Weights of a small transformer language model: MLP 256 tanh GELU.
Each number is 500 + 40 x the weight over its row's rms, rounded and kept within 0 to 999. Layers, rows and columns count from 0. Numbers have three digits each. The size before them is the row's rms in percent of the matrix's.

# layer 12 MLP down (transposed), 256x64, rms 0.15, rows 223-255, columns 0-63
097:503487519478471426490483545431487598495477495503510453511460488448548563537550480470504529442555450594515504467532539532493547539542495542538521500585538475462492541492472500578542548547516522
100:502468513540529570521509531480496502491535487467458496504479502570412486475558577562460516505468456476487447449563593519544479504504503491588548500456552516479464442520519503472536435583497510
088:433499451523496437508498514539514447443490500549487512519567483477536498465440493546423500537485484517468534565492507508486453541464483505576479474558488549468507547468437567534503565522529383
105:486516582533450534516510448444470559433477538440541501493528477481431514547515505451530583538569458515541450436516478466537526533445514526564489481460455542478532432512512515468551472523461511
088:531536545475496464547520506515464486483470474459517564538549561499432552472496586533550467478507518460542516512480394472582578504510522482515478473416553524467467493497448529494424461482517503
103:462565496543502466497475604525560446472567518486529533471415531496439478449536504486505430491452521561561530495498461459505517492508485489537469491490456464489565547466426546479547509559458472
085:560501498392609489481515469527617591552486519537463516462471512585543484511499512517508434520469497562510488503478543521468467540510473505542536452502519503507540502502534474482489535465536458
094:489534441494560454514500458519436543427508552503477466455464434447465502471497466496526527481473489501435488500441505513500484440480478478440596475470471459467462511451403495458471416466455485
097:549569450525493479525512483445601562451503568458482511552505513459489557461453508567533500503538526553510523524468469503505512511534498509555532512463515436424452520469494546505597544492468558
083:456484485590521541496472506586445477551462487546458527540538494519470420482454454514500524515481496525476509439548534522398503466445447537508464494481536568500582473439481553514462495529491521
137:570522479545499467531558571454527438556524521491482462443493514437470435494535487514443440481500547526508554485390515533504529482539494429472473522482468490517541547427540569462517512529525494
097:518460422504509463549507487500506463455484481520510519475571536552527519486544528569465501558485394422486528486489485459542594506513472509476579490492512519471523475459527512490439532606461484
093:428507516487527517483550501545513446530509485420521570580522458555478568444478478512472546547524591480517474562540424555449504443496433466482553443502480475468471463488525477495499501509476499
094:505484474556464529469489479471524528576499481483507520426426469567467481498465534558533489515516530509541476484425548518542529438475508503494509415499525479512427483528526386441492567514450456
120:583475475483491485552477440503456578552550556435518452507567458496478472518472470512502567519502509539531503512560475519495501473473457427543485474551479574507485557459476542535547490400513517
110:436582473441523503466479528520496553487441528495414585497568487549519457483488430525542522503521543492561452535509458458495485473477542480524474447489460505483497517530476398442515489499432471
088:484548533506478452581510587498508499494457488499442506524484446520420516551528455569473432520486513495503442493519493530492502422411479537562544496551543520480546562508451565468521473480467534
113:474499517509553446513536475476483495469461494509554501469477508456496477403441462508431463471563529455490502484482541537500464504516579416456559519550472423552558532542526556468548526568504491
106:469497487405492461462461571563446615478548437499486486515547550468477487508511485569495537498612510516510437575516484490523445507487512486467556479516484434506506515493480549493475522497483473
085:534552462544473511494534495479437465567454510498474556485537495488500484597554542492550506582462481487531507489451444509462491499476477580519410446413484428478491495496525512470520558528537533
114:454594438509485437558565495475495497528513473548534508512431478499476541525560495490478513501532544516493477454533413517547501547480425507526533506523437486502437468465385540534502521488518455
082:490541486565479507508480478470483506622404496516502558497536544539454516508459493549512494480476494551503426466427525568502464428492498491513530518549460517536552558488474483530494551472411478
129:499531501542517544507556491454532615528461501596512502521540421501511557499526468480480442475497502477498496461521500490496549484521538550440516549507491463525469530455563537441402470466534432
093:532519506478612531462504435494517465523488463482472502500552490484488547538538581539490499528466479505500568601476504483518495475545556493548461433480517595448510540502557455475452525539448523
106:455491536488512472556542464488517541432478536502546434517472507546540475453445519508511451456585458522472528543530536499450470523474518464517506451461487527461479429523519579539563438519598534
097:507477529542542557541489547494470474470469516505505419454496525504510444429492601549440460471510465540515546548564505421433517534507530506498449512469484523487528393521431507490462472481479504
116:547497563527470498564498448570502547436426442469545511492449533442533495503567513536488535493568485567426526534519514525530429541497440562541500521491491452460489554496439457499506528487513491
089:566493548460525522485498522466457516424468466495538468478444481504497509506548444567555508529466495494570454499506473502510551499453518564551452409461517475545467472504406442412451489495509516
091:521444439465502505508487510469509563514431463513460514425494468489529544485451457492380489453520535465517531504451498423490524477484565526434523486535468503515557560489550479456447502504570440
101:538455456508485556525524419479518397491483459424476539427526464497460517456502480496467442506523503490558485563491535540557502462510447502549564472436564496464548471501517566511483537497511557
118:471464459410493511554516464546543413566531466477505487541440499547511516495556477550464443487479473537551505446484571508462537550566450545515566503495546475536525464568449516476513511460506486
100:490391456520506514517498519467543529497550538543540491474577444460525524507509494493487497462525494507482507505551547485557508467496520471470504586448394546479511458402508542452502422545469516
099:469555521465513484479520491537502462412520505494591487484546465531444555472411451546481492508528521490584440562477509500494455515549490513555534499498456501512532505403502446490512571544512443
# layer 12 MLP up, 256x64, rms 0.118, rows 224-255, columns 0-63
100:484448545463552468483523517521520467448493473547452488517409522455525566457529515530471537539552503467473387516556464477549563526509455550454543499516446494512498542501483476525427477529503579
090:526487483504532491535459481535493525584556507549445574532504528508550463433479496520520503433552535502489462488499491514444516542552478391433532536475603506464517482478447561514513514473464454
101:530488448474524450516489511519507523527536475509512432532473541527537480409549403534427552514452503514498519510554477514507468503465467505524453528568482524555444580407444432524493512509536483
093:459502551564483486470483445532548541543532453514497493498521523498436435493533497494518516402479428588489531446499545504410474537468458514503537511538522481462482507446573453522457524448499565
090:506519528503518501513495452553507532534451380571449423533480533551478523496477472499553511561484504565469532556543472468506535533513514509529473543536546497483429431513537528447464513413468521
098:417521540564544457476554518473505472419532454474461545541502526527508505557467522503491461549504414468565498502549509511461497435550454530498427527454493513518602461483507499559445506489488509
101:535489495555484468588517421462532547525499479446514506606452496504530470495495545496517448502498444461532554421564549508458505521482429479554564484486529471512526489521551523528559493475450549
098:508528508414545434507541447553486496571515455551465448485457422489537452541520551445505552531567466474475523472449480506511541553506459431557493451567519463473459507505525485491491529505527441
099:507538497503554493489455490518504524552535532440519440599522487464547487490512509444534526430525545470516448535563446534508475480463501468539478483481464585491450547573517475521481487377485510
121:485512509473471539514491559493560483451500446523465483504518518437563495455449493492452497468501518509490528445482551524508475476483529408470528588581525447579541490413445445499457478463561489
103:512470538438446490503443490488527455521567537501481446502511550478550529510512415535462492482536484442502536476546533459521460512508483504458461513514494600445469535509549468503578462428480396
102:465519512604537509516478504466568475545506470538498482471528476510488507524536498529496490426551470533426498424548502525511506551537495485513566518477516478500548585392430455516481462565498458
098:459481473491526543494476556507473483516529484478504483551510507502436553443454579414593465466515494458478578525493575499471497501454461503402526562538492558527459494502514477445532507451544520
112:504533494527472494517532528561472487548506507494481447604557443466501556461511472478607443487466453497527491491490449505541493528522559568455512479451554546492455529496484463505507465394454531
094:514494475507493522572504467483491565467556488465450418491495525480556445442514456492486445462506506521520495487580453578496512491428537383506523538542522461519546505443555443477522483475462482
089:514543516495472490548520454522460421515497434513527524539470563526530512522537438550526469476465539585583466411460516495484501521586469445484504452481496562503485462506508554477488411514511532
122:495553451535561476525541479516506509443451417529486552516516586546508501461377504492431472453536483456471502498456538512474492517467602526516490518495468504501514534540540543448453513477452474
111:507524536402577518531485499514500508446570507466441474514530509471525542575575555452535466568516534531441475439558545523492494457498440463505505490508477557518489447450486446461457498503520552
084:565505479455465496429526495505508570481543430474452447461553514534473517489465484551552463515589482481421447466486519505473463509461457507476460506519584555484441496485509508424555461457533526
097:525553434497481452486536473538482476565470495491516600473570439442437560507505442538457440517598569440506480495506504515509490536522455528481496448512565537476500521508495493516481480503433455
079:512437513462468459457527452527507461443476455489593545557486557455504561450440496462534491468532491512464470441465505491570484519486489515529474486458590533545505541441465525523586483555498526
131:526465432532583510551520536499435493527484453611520506540528565449563541534463482487535484501410442491493524513478510461466511470533495554468479586499577503508458514499517487438473502498527477
099:439464532475531521512490410529474519478540397548494501544506454465519516505469519535515476486585478492425416532502537463520511539563516475503550536552573538507473537489489556491407485524504500
110:476439450489560483520557471403457504442524484545491472421516570411495524555480450498510507512489534451509425466482477560514509491456562479494529550505462475570527537527518557451478517505528513
101:517464479512545476474526521500520469535488459479424526503474480543437533435553511479542602474541598460536531428522513534458502508502477495508497425477439487554519571527514482516519595544513520
105:511514446519486513509512533544528484453583489540412476498501487518601453475481495513612486503479455495461428547501479475539509511589536500454464547484462494462469550498557494528475586503490487
096:481557429464536513356504471511480470531577553560538469464522509462444503575454499480525503503493495480493468508482523539520472549581487500471562489492570493453483507504560502474525499526473439
092:457529482502414479491536421485495496496596473447533445561554499476488462548512519549506477530475415548477526535495449511569518489525402452590505471482520522525511483478528476516514506511493567
102:600501444551473535507545443430503458493518402542463505519456499510485481516495446464490444592447501458579473487499520458527496538489477463468454485444492461499526496436513492512528511572540533
109:469468474551470516493527475459556483550503464464507534543587453479493549502482450551463426461513549462446408479510548497499462553450513544539437517557494552442467488517507465478533540441445499
098:520534506509433473502536404554431500483507429499481543465456495472420527443490476428518499515462493548507462498516582599517578532512474556542497521506531515547500479546502449486455507487502548
092:491465496475504429531519497485476441522551523534493464508455473479488511529477510467498510461479496420580517517567542529451473512601532544481466454544500546502544463371451455489443493519552504